config.yaml
norm: "layernorm"
lr: 0.0129
batch_tokens: 262144
steps: 2092
Each number is 50 + 10 x the weight over the matrix's rms, rounded and kept within 0 to 99. Layers, rows and columns count from 0.

# layer 7 MLP up, 1024x256, rms 0.0494, rows 868-922, columns 0-63
27 35 51 34 49 60 44 40 51 42 76 45 60 60 24 40 47 55 42 40 50 48 76 46 35 53 49 49 44 49 70 59 40 57 40 52 59 66 49 43 37 47 46 60 36 63 46 49 66 39 51 53 58 60 46 52 48 45 46 46 52 46 47 54
57 57 64 50 37 43 56 44 71 51 43 55 49 41 45 54 50 40 48 48 60 55 39 31 49 54 50 52 58 55 47 70 64 49 56 61 46 40 50 46 42 46 51 47 48 27 49 61 57 59 62 46 47 43 55 63 45 57 59 58 60 49 43 57
69 55 41 60 57 65 45 36 56 53 72 63 53 33 63 36 53 47 51 48 63 41 48 39 40 49 50 45 58 44 49 50 49 55 60 38 47 38 48 54 33 47 63 65 57 59 52 49 47 54 46 57 57 37 54 36 55 39 26 77 69 47 47 45
53 50 35 52 45 47 39 43 37 58 20 48 46 49 42 50 63 40 46 64 48 45 54 44 48 36 48 46 42 52 64 39 48 61 57 40 31 63 62 56 43 60 53 48 42 37 53 58 45 53 47 53 52 45 49 26 47 77 47 38 47 38 52 53
59 41 48 48 57 41 45 42 69 55 53 53 60 48 68 57 60 61 35 43 58 44 44 55 48 47 43 51 57 40 44 49 29 50 34 38 47 49 36 41 58 45 50 53 67 51 50 58 52 40 72 34 52 59 58 55 71 51 44 38 47 59 41 57
57 45 32 36 53 43 54 30 48 54 65 58 46 52 53 65 41 48 56 51 48 24 39 39 50 54 66 47 36 62 46 43 41 46 72 67 59 37 54 42 51 38 46 27 58 47 53 59 49 61 69 40 55 34 43 54 54 33 59 37 60 35 57 52
61 41 49 56 50 38 42 63 55 50 44 44 59 44 50 40 67 56 39 49 45 33 47 50 54 40 50 46 56 68 59 41 48 60 55 56 60 46 58 48 40 49 44 52 53 58 50 44 54 51 51 58 74 40 41 51 50 27 41 47 54 64 59 71
47 38 50 57 48 60 54 53 50 42 41 44 59 46 45 56 42 48 40 44 46 33 39 42 28 28 56 55 52 51 52 63 49 45 42 60 56 42 36 45 53 45 60 43 69 58 43 63 52 62 61 55 26 38 54 56 47 49 38 55 39 48 51 58
51 45 30 43 30 63 55 48 47 53 49 48 50 71 55 54 57 54 48 57 48 53 53 56 56 57 45 61 37 59 56 65 33 35 51 57 33 63 55 60 34 58 57 64 48 53 48 61 41 41 44 59 47 38 61 46 51 35 44 54 70 56 59 50
67 51 40 59 61 43 54 57 45 48 51 44 51 40 45 52 39 41 54 41 38 65 62 24 45 52 44 35 54 29 35 61 57 36 53 36 44 39 42 44 44 56 43 50 54 64 44 63 47 46 43 43 52 55 65 39 66 43 54 46 46 57 48 45
41 51 46 68 45 56 47 64 49 66 58 62 61 47 28 45 57 37 42 54 50 36 58 60 63 42 55 49 64 46 51 51 53 52 43 45 53 59 42 57 42 53 54 52 39 63 50 36 43 50 51 49 54 50 43 42 45 62 69 52 49 44 52 45
58 42 44 70 56 53 31 42 51 52 44 24 42 61 55 64 56 40 41 58 55 65 53 48 60 48 60 61 62 57 25 56 39 58 55 62 52 47 51 46 38 51 63 50 56 68 41 54 53 44 53 42 48 49 43 52 58 43 41 44 55 37 53 52
42 61 60 56 46 45 46 44 44 76 46 52 42 46 64 39 58 55 47 63 70 59 53 42 40 51 51 58 52 32 59 53 53 44 35 62 64 59 45 31 49 50 46 41 53 54 54 37 59 68 53 49 52 46 51 60 40 62 44 53 55 59 38 47
49 51 43 50 43 36 51 43 54 51 65 42 41 70 58 64 43 36 37 39 49 51 56 43 54 70 38 58 47 45 40 56 47 51 59 57 38 41 57 49 55 52 51 45 67 54 53 61 61 70 54 54 48 51 65 26 51 55 51 66 42 58 59 56
43 43 35 59 47 49 51 44 31 56 40 39 53 55 45 63 50 48 30 55 51 53 65 65 46 59 45 55 59 47 51 43 52 47 58 41 52 63 49 45 47 31 37 37 35 32 43 53 38 41 67 44 60 41 45 29 50 50 73 44 33 41 43 42
64 49 28 46 58 73 51 41 38 36 57 58 50 72 48 37 65 59 36 49 52 54 48 56 45 66 52 54 64 53 46 54 64 59 54 34 49 51 53 38 40 63 58 48 38 63 41 57 54 50 37 36 47 58 49 44 60 61 33 64 38 57 53 55
26 54 53 56 49 42 51 52 44 41 49 52 51 45 38 42 53 54 41 57 54 60 38 57 68 57 59 54 57 51 56 43 59 44 36 62 47 60 59 53 52 41 40 39 36 44 56 62 53 46 55 56 55 44 43 58 34 45 45 54 34 65 48 49
65 60 56 49 42 43 66 37 36 49 37 66 37 49 46 62 44 37 51 47 38 59 50 39 50 47 59 38 62 66 41 48 47 53 77 61 50 55 36 65 60 46 48 54 51 55 52 36 66 43 53 60 49 54 47 46 43 42 57 52 49 47 57 50
51 49 53 67 52 63 68 73 51 48 62 56 53 52 46 49 34 64 37 47 43 48 46 46 57 44 62 36 51 53 52 66 47 52 43 64 54 48 62 61 39 38 61 53 60 61 39 55 61 49 52 56 55 48 53 60 53 33 54 29 54 57 43 61
43 43 59 45 47 56 46 55 48 47 46 60 59 35 54 59 50 54 54 38 52 50 64 31 41 48 39 56 39 67 51 52 48 72 58 52 55 34 67 57 46 61 40 48 44 35 60 59 62 57 40 35 68 38 62 53 50 44 62 48 45 56 56 47
32 40 62 49 41 51 56 58 50 67 38 60 49 53 11 41 45 54 55 62 56 40 40 56 51 52 50 58 30 48 24 38 59 49 40 51 31 42 40 40 50 37 44 53 44 53 60 65 53 62 57 52 44 48 67 61 55 54 50 44 41 49 51 42
40 53 41 46 51 70 58 62 55 56 30 47 54 59 40 31 50 58 43 58 47 42 55 49 57 51 40 44 47 47 57 50 50 59 36 52 60 44 42 51 65 36 51 49 45 41 41 61 53 31 57 43 65 46 43 33 46 50 59 41 44 76 45 54
58 78 30 52 67 52 42 48 28 50 35 51 55 42 54 64 65 47 55 54 58 41 46 66 49 61 55 60 52 49 42 51 46 40 37 53 56 39 25 56 38 42 54 72 48 45 61 61 44 62 45 53 54 58 44 60 53 70 30 50 49 52 59 43
37 37 56 39 49 39 45 66 48 52 65 60 58 44 52 51 41 61 54 49 45 56 39 66 53 57 47 41 59 43 54 49 55 55 48 46 33 47 39 52 41 47 44 77 54 66 45 55 38 62 59 55 64 51 46 31 51 62 45 47 58 68 52 56
31 24 39 55 46 44 56 48 53 38 45 55 48 44 47 66 46 42 43 56 55 36 49 56 78 61 52 40 47 49 54 44 34 63 48 57 41 53 57 53 34 32 81 50 51 40 60 57 46 64 56 48 70 32 64 57 44 65 37 41 33 58 59 48
55 34 52 35 41 41 49 37 46 56 51 66 43 53 47 53 46 54 44 54 51 56 48 65 59 56 67 53 47 41 41 40 47 33 59 36 37 47 67 54 41 48 49 47 61 50 40 41 41 44 52 25 51 51 36 53 46 42 48 57 42 56 36 55
29 62 47 46 45 44 52 41 59 55 56 54 37 53 61 54 46 61 42 60 50 53 31 35 55 41 46 50 60 51 46 44 35 59 53 53 54 45 48 41 39 63 50 52 60 44 43 59 50 49 34 57 48 51 46 65 45 49 41 68 47 51 60 59
62 34 41 47 48 49 44 50 54 44 42 45 54 54 64 47 34 49 51 47 32 39 44 59 55 63 56 45 48 53 64 58 46 64 47 53 40 72 34 42 55 62 44 72 42 24 51 40 43 67 42 31 42 59 33 46 56 59 63 37 53 56 42 42
51 49 56 63 45 42 50 51 40 41 47 59 42 52 56 45 49 53 56 55 47 59 62 64 43 33 44 40 54 40 54 62 60 67 52 51 58 67 51 41 50 39 64 68 46 77 34 56 25 57 45 58 51 63 39 48 78 35 45 49 30 60 56 51
72 46 57 60 23 57 55 83 54 27 44 61 54 45 40 42 46 68 53 28 37 62 37 70 47 42 61 49 49 58 42 60 24 55 58 42 47 60 51 43 51 39 50 61 38 53 54 60 42 38 56 54 48 49 28 48 56 50 43 71 55 41 53 59
43 47 46 54 47 53 60 45 61 49 54 50 66 35 50 47 58 65 48 50 69 43 72 56 59 41 61 51 30 54 42 45 56 55 28 38 35 39 47 47 57 48 49 51 67 64 41 54 50 62 27 56 70 51 62 59 57 71 52 50 61 49 54 70
48 56 48 51 64 44 55 38 67 71 37 51 44 39 39 49 43 63 49 48 66 47 45 42 58 58 42 39 64 70 52 53 58 39 73 36 39 54 48 46 35 45 54 54 57 68 52 51 66 58 46 49 54 42 37 49 46 41 50 49 42 60 46 71
48 57 53 52 55 54 43 46 42 55 62 42 39 28 41 62 53 50 58 49 48 56 63 38 47 39 46 53 38 60 59 39 54 45 40 40 58 38 42 45 45 53 51 51 43 64 54 50 59 48 64 67 47 50 35 61 48 51 64 61 38 50 58 58
54 52 34 38 46 56 56 52 40 66 46 54 45 48 71 61 34 58 59 53 57 45 30 52 55 46 44 40 49 54 49 29 71 54 88 54 52 65 37 39 47 53 54 39 41 64 47 68 59 58 53 52 56 42 43 63 71 44 55 69 55 57 49 50
43 44 31 44 52 50 51 44 38 44 44 40 50 56 48 67 65 45 53 56 61 50 63 57 75 58 57 50 43 52 59 66 61 54 46 42 46 27 44 50 37 34 59 68 58 50 61 64 48 46 35 49 51 66 50 51 55 59 42 49 53 22 45 66
59 52 59 61 41 47 55 52 46 47 56 46 47 41 43 44 47 59 47 76 57 40 49 67 53 56 60 52 41 47 38 53 44 46 66 51 56 61 48 59 51 50 43 55 60 43 61 42 35 43 45 67 45 44 53 52 42 51 48 55 22 44 61 35
46 56 41 49 56 45 60 50 49 54 41 39 57 46 56 50 73 66 43 72 42 54 55 45 38 45 40 58 59 67 43 57 47 55 51 52 35 51 63 38 51 48 55 51 61 56 42 45 55 49 45 53 65 47 67 42 70 31 50 48 71 51 43 50
36 33 58 56 48 52 48 50 56 59 52 38 54 41 43 60 51 52 54 57 44 45 44 37 41 40 44 57 53 64 35 55 58 58 39 41 44 38 60 43 51 56 67 52 70 68 50 46 67 46 42 50 50 57 29 46 58 41 58 54 51 52 53 45
35 29 35 62 47 68 38 41 51 37 49 20 54 44 58 50 35 44 35 62 68 43 40 54 53 43 49 49 51 39 35 57 36 60 48 56 49 39 32 51 46 47 51 66 42 39 48 44 58 56 53 60 50 40 52 40 52 56 51 44 53 59 51 60
42 43 67 49 37 44 63 43 65 49 39 48 55 44 34 32 42 50 59 40 48 41 37 62 38 48 30 51 60 50 32 64 58 60 55 48 63 34 64 56 56 61 39 58 49 47 35 66 45 41 52 39 45 56 59 70 37 43 27 58 39 41 44 63
35 48 45 53 48 51 42 48 49 63 71 52 40 50 36 38 37 32 57 62 43 45 64 56 48 40 49 58 61 57 45 67 46 50 35 26 52 46 65 42 84 58 45 39 52 57 62 47 50 54 44 48 76 37 42 43 63 53 49 54 46 48 58 49
48 56 57 38 53 66 62 43 52 28 53 51 46 36 52 56 28 54 51 64 45 53 47 64 42 31 40 57 51 57 54 48 67 58 56 52 54 42 44 55 46 49 57 51 39 54 55 58 63 46 49 37 64 39 61 33 67 50 53 49 59 43 73 57
51 44 42 50 47 42 58 34 61 40 37 42 39 44 51 63 58 52 44 58 53 51 41 37 27 48 57 50 53 51 63 51 49 56 52 46 59 40 46 42 58 37 55 50 72 50 42 56 36 51 52 41 45 55 54 47 59 25 81 42 53 46 44 59
49 56 53 53 40 43 58 46 32 49 36 69 50 48 39 42 62 42 47 57 50 45 33 57 43 58 36 64 53 61 59 60 66 58 50 46 34 46 45 56 62 41 55 40 75 52 50 52 48 47 51 57 37 40 38 45 44 47 54 48 43 65 43 37
39 46 45 67 51 69 58 58 37 54 75 50 65 38 53 44 50 39 35 57 48 53 47 29 46 57 71 39 24 45 44 45 33 45 61 56 61 54 48 61 56 46 59 45 58 54 42 43 50 52 55 49 53 28 47 54 51 35 48 43 58 46 49 46
27 40 69 41 48 45 48 54 38 53 49 53 48 64 71 54 46 41 38 46 42 51 53 40 50 55 66 52 55 48 59 55 51 55 64 50 22 47 44 62 44 69 38 53 58 56 38 59 55 48 26 63 66 62 70 53 51 66 47 65 50 45 51 58
49 48 55 48 44 52 39 45 55 54 34 52 31 72 51 45 49 56 55 58 35 58 51 66 53 40 32 40 56 47 49 38 43 59 39 39 55 35 34 43 46 51 55 32 50 49 31 51 43 59 50 47 41 40 67 62 41 41 45 41 62 60 58 56
51 46 63 42 48 38 49 56 55 40 48 50 53 41 62 73 56 39 42 69 63 48 37 32 50 55 42 44 38 45 44 41 43 52 50 56 51 58 20 48 58 32 73 44 55 50 49 64 68 53 54 33 49 39 57 54 46 48 61 41 63 45 37 51
59 42 45 59 54 27 48 45 65 62 38 50 73 41 58 59 55 47 38 35 49 51 37 56 45 65 47 49 62 51 38 55 46 57 36 27 57 41 32 40 60 35 41 50 48 45 55 58 67 52 50 44 45 42 62 43 63 31 62 44 47 56 62 42
41 40 47 41 51 42 47 24 44 83 46 43 50 44 50 46 38 51 53 51 52 32 35 70 51 49 43 37 49 49 50 60 65 62 43 63 54 52 39 46 37 62 22 34 60 54 54 61 46 42 44 42 58 51 56 38 56 48 41 59 75 54 40 31
46 52 39 34 54 57 32 43 38 22 59 53 46 65 65 50 63 44 63 33 58 42 54 61 62 41 45 61 41 63 44 56 40 50 17 47 36 40 40 60 46 37 40 58 52 68 52 41 45 51 29 52 51 33 41 47 49 56 51 51 40 40 45 70
41 35 62 32 54 29 64 64 58 47 77 52 51 34 53 52 57 74 58 54 47 56 28 41 57 53 62 37 51 63 56 56 51 33 49 45 34 52 56 40 42 50 52 62 45 54 39 52 54 65 62 46 84 49 63 43 28 65 35 60 48 45 42 40
63 57 36 44 39 56 35 43 53 46 55 47 31 53 43 66 58 53 52 68 57 50 64 61 50 38 60 34 39 66 81 60 63 55 52 57 56 42 56 56 42 51 62 42 45 55 37 37 31 51 64 64 52 66 66 21 40 32 54 37 42 43 56 43
60 53 44 51 47 45 55 52 54 60 39 56 57 48 50 37 58 45 48 55 37 52 68 57 53 38 58 48 56 73 54 61 42 60 42 42 48 48 42 43 35 68 52 53 42 54 45 56 44 51 48 46 61 55 50 64 33 45 35 40 46 47 57 54
43 53 62 39 61 61 55 37 49 47 49 54 47 39 38 56 64 66 68 56 69 52 38 55 56 47 34 39 47 57 48 41 56 59 52 42 58 76 36 45 40 50 50 53 39 69 50 28 58 56 42 35 56 62 54 46 60 55 47 45 46 44 40 44
# layer 7 MLP down (transposed), 1024x256, rms 0.0494, rows 868-921, columns 0-63
60 46 61 62 56 45 63 58 41 52 59 55 31 41 64 72 56 60 52 55 66 49 43 51 58 61 68 53 49 55 58 56 53 55 54 39 44 31 43 57 47 50 54 27 46 52 44 56 51 47 30 65 50 60 28 49 40 53 51 59 45 56 69 49
40 38 50 50 55 46 37 57 37 52 40 56 55 63 45 39 47 56 45 66 43 47 70 71 45 58 57 53 44 53 54 48 43 43 49 45 55 66 63 35 53 56 53 61 53 51 45 44 49 44 38 51 53 51 56 41 54 52 42 52 43 50 52 39
25 41 71 49 73 32 37 46 75 58 54 40 78 48 44 66 40 51 36 41 46 65 28 44 43 43 52 46 63 46 54 43 39 47 36 34 47 47 47 49 60 47 31 20 42 35 49 49 53 40 63 49 59 53 45 55 39 33 63 56 32 39 48 32
48 62 59 43 55 52 42 53 46 35 57 36 50 48 51 43 45 64 39 39 51 62 50 70 53 48 51 42 61 73 47 50 44 40 49 47 54 42 55 64 57 55 45 39 58 31 28 50 51 52 37 56 44 42 39 41 54 50 55 48 72 46 47 51
45 54 47 58 24 54 53 61 43 36 30 65 50 51 48 62 31 54 50 46 51 52 53 40 51 42 64 61 46 60 52 46 60 53 63 66 50 61 39 59 55 38 56 52 57 43 41 48 46 53 35 47 36 54 54 42 39 54 51 57 50 53 44 41
47 30 45 55 42 80 56 31 56 59 62 41 45 22 40 44 38 50 41 39 60 40 41 55 28 43 64 42 49 60 52 34 52 56 32 53 59 63 54 54 41 70 52 32 33 46 56 44 56 20 71 38 41 67 46 39 57 43 44 59 50 54 37 41
51 58 70 59 59 52 55 55 46 63 52 56 36 43 55 53 32 50 53 56 53 62 53 60 44 47 54 45 62 51 44 54 63 42 59 27 55 53 55 60 46 48 61 46 29 61 69 55 52 56 36 50 43 71 70 39 55 50 67 49 40 49 30 40
51 54 47 53 36 29 48 54 44 40 47 57 52 40 64 38 50 48 53 55 66 54 39 49 68 66 47 42 48 38 26 37 48 47 55 57 55 52 54 41 50 53 52 66 46 44 49 31 44 43 56 58 59 49 54 45 54 43 42 47 52 41 56 36
45 44 50 42 50 52 36 50 56 52 35 44 55 34 43 53 73 40 50 43 60 53 36 47 52 51 40 69 43 46 69 54 67 42 43 47 55 64 65 37 51 46 43 48 37 44 65 53 49 50 68 45 64 39 28 48 51 55 46 43 66 53 53 48
49 40 66 42 32 62 28 45 25 49 60 55 30 42 49 45 50 51 54 45 60 46 56 64 43 52 53 53 59 55 60 51 41 63 48 50 46 57 56 68 55 54 39 65 39 39 46 55 46 51 51 68 52 43 50 50 42 47 51 44 39 49 52 47
40 44 50 54 45 40 55 42 45 48 55 62 31 48 64 47 42 51 59 47 43 47 38 39 37 52 35 43 52 60 56 47 59 52 46 57 44 44 35 34 60 43 43 59 40 47 49 55 56 59 51 55 42 45 57 57 65 36 34 40 28 64 73 40
36 61 43 58 49 37 55 52 55 40 45 44 35 37 58 46 34 44 43 47 40 58 51 45 39 53 55 56 46 56 66 52 37 46 65 43 41 57 47 57 60 32 48 45 55 46 66 45 64 50 59 48 43 42 60 66 38 55 47 41 50 55 51 60
49 45 49 45 43 51 50 41 66 35 61 51 62 52 32 58 60 39 42 65 47 41 39 61 43 56 50 48 49 47 58 64 53 40 48 42 51 37 52 55 56 69 54 38 40 31 50 57 38 38 70 51 63 62 51 51 53 36 37 55 55 51 60 61
52 55 44 42 40 49 56 60 32 45 30 52 45 51 46 53 48 46 49 47 46 46 47 55 30 17 47 39 48 59 49 59 56 52 49 39 69 58 38 46 60 27 58 66 58 37 59 54 37 51 39 70 50 42 48 50 53 32 44 28 45 31 41 45
60 53 48 64 30 49 35 46 26 51 48 59 56 42 56 35 60 37 55 43 61 74 43 39 52 62 54 58 49 43 48 71 48 55 43 52 51 46 55 50 51 54 52 53 65 40 53 40 56 55 34 52 52 37 31 52 48 61 49 57 54 50 38 65
36 44 54 83 41 30 18 57 47 56 51 60 42 35 49 50 44 54 27 50 66 52 74 61 65 47 30 72 55 49 56 43 44 43 60 51 39 52 65 28 49 57 55 58 49 33 49 30 47 46 54 46 54 62 66 59 72 27 37 38 34 49 55 36
61 57 53 42 40 55 45 49 35 46 53 59 53 54 48 58 54 48 54 42 58 39 28 51 49 68 37 32 47 40 31 56 28 52 48 49 56 16 54 61 30 56 49 50 59 46 51 44 51 53 59 54 48 42 46 34 44 65 55 69 70 50 51 46
51 33 62 47 64 47 45 53 65 56 35 56 21 37 47 60 58 60 44 61 59 40 58 29 67 68 48 67 62 43 56 49 39 42 41 26 55 44 16 67 68 67 54 48 43 45 43 39 40 50 53 57 65 63 57 41 39 44 73 35 45 60 48 50
48 43 41 52 45 36 49 51 62 72 47 39 55 45 48 60 47 40 49 53 63 45 46 55 48 70 51 65 60 56 60 66 49 54 40 51 58 35 46 36 46 52 43 53 49 36 66 57 54 50 48 53 53 56 63 43 38 71 35 65 68 37 47 41
50 47 52 56 42 43 42 43 60 55 53 57 37 64 35 46 39 37 24 48 47 61 37 59 65 55 54 50 50 54 10 56 51 43 59 53 31 50 60 69 58 70 43 55 43 55 51 58 43 56 43 40 39 46 37 53 43 51 50 41 66 51 29 64
43 44 64 41 52 40 44 58 46 60 40 54 50 53 62 42 46 52 47 51 54 63 56 46 56 54 56 33 57 30 48 45 56 40 46 42 64 53 61 39 40 76 50 48 39 38 45 52 40 30 61 57 36 48 62 54 36 47 45 50 63 45 55 65
63 27 43 56 66 57 47 49 51 61 53 35 37 39 60 59 47 44 42 35 40 51 54 50 64 37 30 35 34 51 55 73 39 54 62 71 55 69 63 52 55 43 48 48 46 60 51 41 46 46 30 61 60 67 52 54 67 39 56 46 55 38 40 37
45 42 61 75 42 48 30 67 68 40 57 44 37 52 50 46 46 56 38 45 57 37 46 54 56 44 25 36 49 41 50 60 51 53 42 40 63 50 40 58 56 56 44 42 45 60 58 15 52 61 83 47 34 56 47 46 52 59 60 57 54 44 42 40
71 51 63 51 64 54 29 56 35 56 43 42 40 68 46 59 69 39 57 50 47 45 56 35 43 55 37 49 59 54 45 57 38 65 53 46 48 57 53 45 47 48 40 29 41 51 46 73 40 66 36 65 45 68 62 79 44 46 48 68 41 60 58 47
42 46 55 46 50 65 38 54 58 63 55 60 35 51 68 34 59 53 58 37 63 57 41 53 60 59 73 63 43 42 51 46 43 47 62 38 53 52 69 80 48 72 60 55 54 48 41 66 64 67 45 39 45 49 51 59 22 33 35 83 57 64 53 49
30 49 58 63 33 33 44 40 38 45 50 62 72 41 56 42 37 32 59 52 54 32 22 45 52 63 49 41 48 49 42 54 53 47 56 43 54 45 71 66 38 38 41 56 46 46 38 44 64 54 68 56 55 55 60 49 53 38 49 65 62 49 68 38
61 52 49 62 72 57 56 61 58 48 58 41 56 58 41 45 38 51 56 54 63 43 50 62 50 46 47 51 46 52 54 37 45 50 44 45 52 65 63 48 54 58 44 40 49 64 67 46 40 49 66 55 52 55 49 51 61 56 57 54 51 42 53 56
33 67 50 50 56 54 43 48 57 46 56 67 42 38 65 62 35 40 61 56 61 64 56 40 33 44 36 48 48 66 42 53 56 49 58 28 35 31 71 26 65 51 49 50 50 41 59 55 41 46 50 67 43 59 50 57 41 37 52 46 61 37 27 39
42 32 56 43 55 58 39 51 46 39 48 49 41 45 65 52 62 49 42 70 36 50 53 56 48 36 55 51 51 53 57 56 49 56 60 55 38 47 40 68 53 61 53 40 39 71 66 46 63 61 76 45 48 60 55 46 45 50 63 46 36 39 51 41
60 55 45 55 59 57 52 53 47 39 58 31 55 57 58 49 44 59 59 53 62 43 49 45 49 46 43 76 61 56 53 41 53 48 38 61 56 51 49 52 54 55 58 50 29 51 51 24 53 43 33 68 59 49 43 49 44 55 43 68 51 56 61 49
49 56 43 45 63 43 51 44 47 65 51 47 67 52 43 67 49 54 50 43 39 30 42 42 48 64 59 56 68 50 36 45 42 46 35 53 56 62 64 42 40 28 65 38 61 54 45 43 47 58 52 52 36 38 42 57 47 37 38 44 56 57 46 41
57 31 47 31 42 42 45 67 49 25 68 61 21 61 54 47 50 61 48 58 48 43 51 39 29 57 50 57 48 48 50 53 50 48 59 30 43 57 55 51 53 57 46 64 33 49 34 60 38 24 76 60 59 53 49 36 42 59 45 55 49 61 64 66
36 64 61 37 49 65 47 53 39 49 50 50 38 57 46 47 53 44 50 50 45 39 39 46 66 49 44 43 44 50 60 65 54 44 35 53 36 48 55 64 65 45 46 62 54 59 41 51 35 46 52 64 48 46 41 46 42 38 61 61 56 43 66 51
42 50 69 39 40 45 46 52 58 38 45 72 51 42 48 59 72 37 63 46 55 61 48 37 56 53 49 54 42 56 40 39 19 25 39 42 34 18 55 62 45 42 53 47 60 43 55 40 47 55 50 50 44 45 24 45 48 54 33 28 41 40 40 37
50 49 51 58 57 48 41 47 70 51 54 64 58 55 66 50 59 52 53 48 41 52 41 53 23 58 44 46 56 42 26 44 54 45 47 48 64 64 61 36 58 58 30 42 31 53 58 39 55 29 43 50 63 59 32 56 42 47 52 53 63 60 66 57
26 45 62 49 51 43 59 28 40 39 60 61 64 49 61 48 67 61 46 52 54 42 48 58 50 63 48 47 50 47 43 62 64 74 65 78 67 49 43 65 61 38 63 26 54 72 55 54 80 61 52 39 46 48 52 52 46 50 40 43 50 35 33 32
58 35 59 62 51 48 45 44 34 54 47 55 32 59 53 68 68 46 42 62 49 44 57 65 29 38 38 59 56 33 44 56 54 62 54 36 70 46 48 37 50 61 57 58 31 39 36 55 39 41 49 57 53 61 45 63 35 45 61 59 55 45 47 45
45 67 51 40 37 59 36 45 49 51 58 24 36 52 57 42 48 46 44 49 37 70 37 49 38 53 44 50 56 51 43 49 47 68 55 60 45 50 43 57 60 58 37 59 36 55 71 44 51 62 50 46 48 41 39 54 49 51 29 42 44 49 51 58
54 50 48 45 48 47 58 44 35 59 48 60 41 51 35 39 65 59 49 57 44 55 45 62 58 50 63 44 47 47 57 38 31 56 46 30 42 41 44 65 55 59 54 39 56 65 44 54 50 33 65 61 42 52 47 51 45 43 58 56 50 49 52 38
46 51 44 45 61 37 50 48 50 48 65 42 42 49 62 42 68 65 35 51 48 63 58 47 51 56 59 60 51 50 59 49 58 51 33 59 29 63 48 49 53 48 52 38 70 40 57 36 44 57 54 48 45 67 49 43 57 51 46 34 51 46 66 42
51 61 52 56 51 47 59 59 45 48 56 48 67 53 59 51 63 51 65 51 57 62 47 61 40 42 35 48 44 50 57 36 40 48 60 63 49 53 59 53 43 42 61 43 46 37 48 47 47 60 47 37 35 50 62 66 40 46 40 62 53 51 49 49
49 37 49 70 76 44 37 47 36 45 52 44 57 46 38 53 74 54 38 47 60 51 42 50 52 56 57 30 22 59 34 44 53 52 44 64 54 61 54 48 46 38 47 51 51 47 45 51 38 71 38 51 43 44 31 51 48 56 56 51 44 53 63 53
44 52 34 42 52 38 49 67 44 55 58 73 63 52 53 37 40 40 61 50 60 45 50 68 69 33 47 57 54 40 55 51 49 59 65 47 52 44 55 51 57 65 57 54 51 55 63 40 62 54 65 49 57 48 66 47 52 68 34 50 40 59 54 33
53 35 12 61 65 45 37 51 38 52 37 32 67 35 44 52 47 46 57 60 41 31 42 44 44 44 57 64 58 54 36 18 64 47 45 57 53 49 66 42 42 45 36 54 55 44 48 49 51 34 40 55 52 53 56 58 53 66 67 41 54 50 66 48
52 61 64 36 42 58 54 35 58 57 42 54 37 34 56 43 46 38 43 55 62 38 54 58 48 62 43 71 41 57 42 48 48 55 57 58 23 55 43 33 43 50 53 54 50 55 53 45 68 60 38 66 31 46 53 35 33 51 38 24 58 44 62 45
47 47 37 46 53 45 51 62 62 41 44 58 57 41 32 47 55 49 52 50 51 48 47 59 47 52 54 49 58 39 45 65 45 36 51 45 42 63 55 32 38 40 54 55 46 40 58 68 45 71 69 47 37 43 33 29 45 67 47 42 58 51 35 80
54 54 57 41 68 31 39 49 41 39 46 56 60 50 61 64 48 45 38 65 62 53 63 44 55 41 35 68 53 25 62 41 53 53 53 50 56 52 58 40 69 43 36 59 23 59 46 57 54 51 35 33 54 61 36 55 46 31 47 44 29 82 50 41
68 55 61 43 59 36 66 38 51 54 47 47 37 57 32 41 50 51 49 31 58 55 60 55 44 49 51 60 58 47 43 46 49 55 46 51 46 52 71 53 64 64 44 53 49 45 54 24 42 53 48 56 49 44 44 49 60 46 55 74 46 50 64 41
36 47 53 59 21 67 69 56 65 39 51 46 46 60 29 53 57 38 51 47 53 25 56 73 55 61 60 40 54 53 61 54 35 39 50 67 35 64 41 46 47 56 56 28 57 68 62 55 60 39 53 51 50 54 31 42 50 52 42 33 44 28 50 53
43 52 38 65 58 47 48 63 43 33 35 61 55 47 45 32 53 59 60 48 49 56 57 53 49 47 59 69 46 29 56 38 48 39 49 54 27 52 52 41 74 45 62 27 53 38 54 62 47 43 62 37 48 57 38 54 51 51 46 45 37 55 56 40
62 35 48 61 51 43 55 41 67 58 43 49 70 29 60 46 40 49 38 67 37 46 45 46 39 36 58 56 32 23 73 51 64 45 56 42 47 62 53 47 36 66 60 42 45 45 42 49 53 52 54 46 46 58 53 49 41 44 44 28 53 34 52 46
48 41 48 50 35 63 45 68 65 39 38 22 52 21 37 39 47 56 35 56 76 57 63 79 55 60 41 44 63 63 36 61 45 65 59 66 63 51 39 57 52 32 72 55 41 43 53 46 31 67 34 39 57 35 50 61 50 60 65 56 59 45 32 44
37 51 38 39 54 34 55 39 53 73 46 56 40 55 51 45 45 34 49 72 64 40 43 53 58 29 54 38 55 75 42 54 50 49 68 36 47 38 55 39 42 39 40 42 46 67 49 48 43 56 49 63 45 60 36 49 28 53 51 45 37 41 82 60
39 48 47 49 40 49 31 48 27 51 61 54 40 54 51 53 41 51 37 65 38 48 39 67 61 53 63 38 44 48 50 58 61 47 52 51 38 54 49 54 48 64 40 57 52 51 45 55 74 41 45 54 51 54 42 37 42 57 47 39 38 49 76 54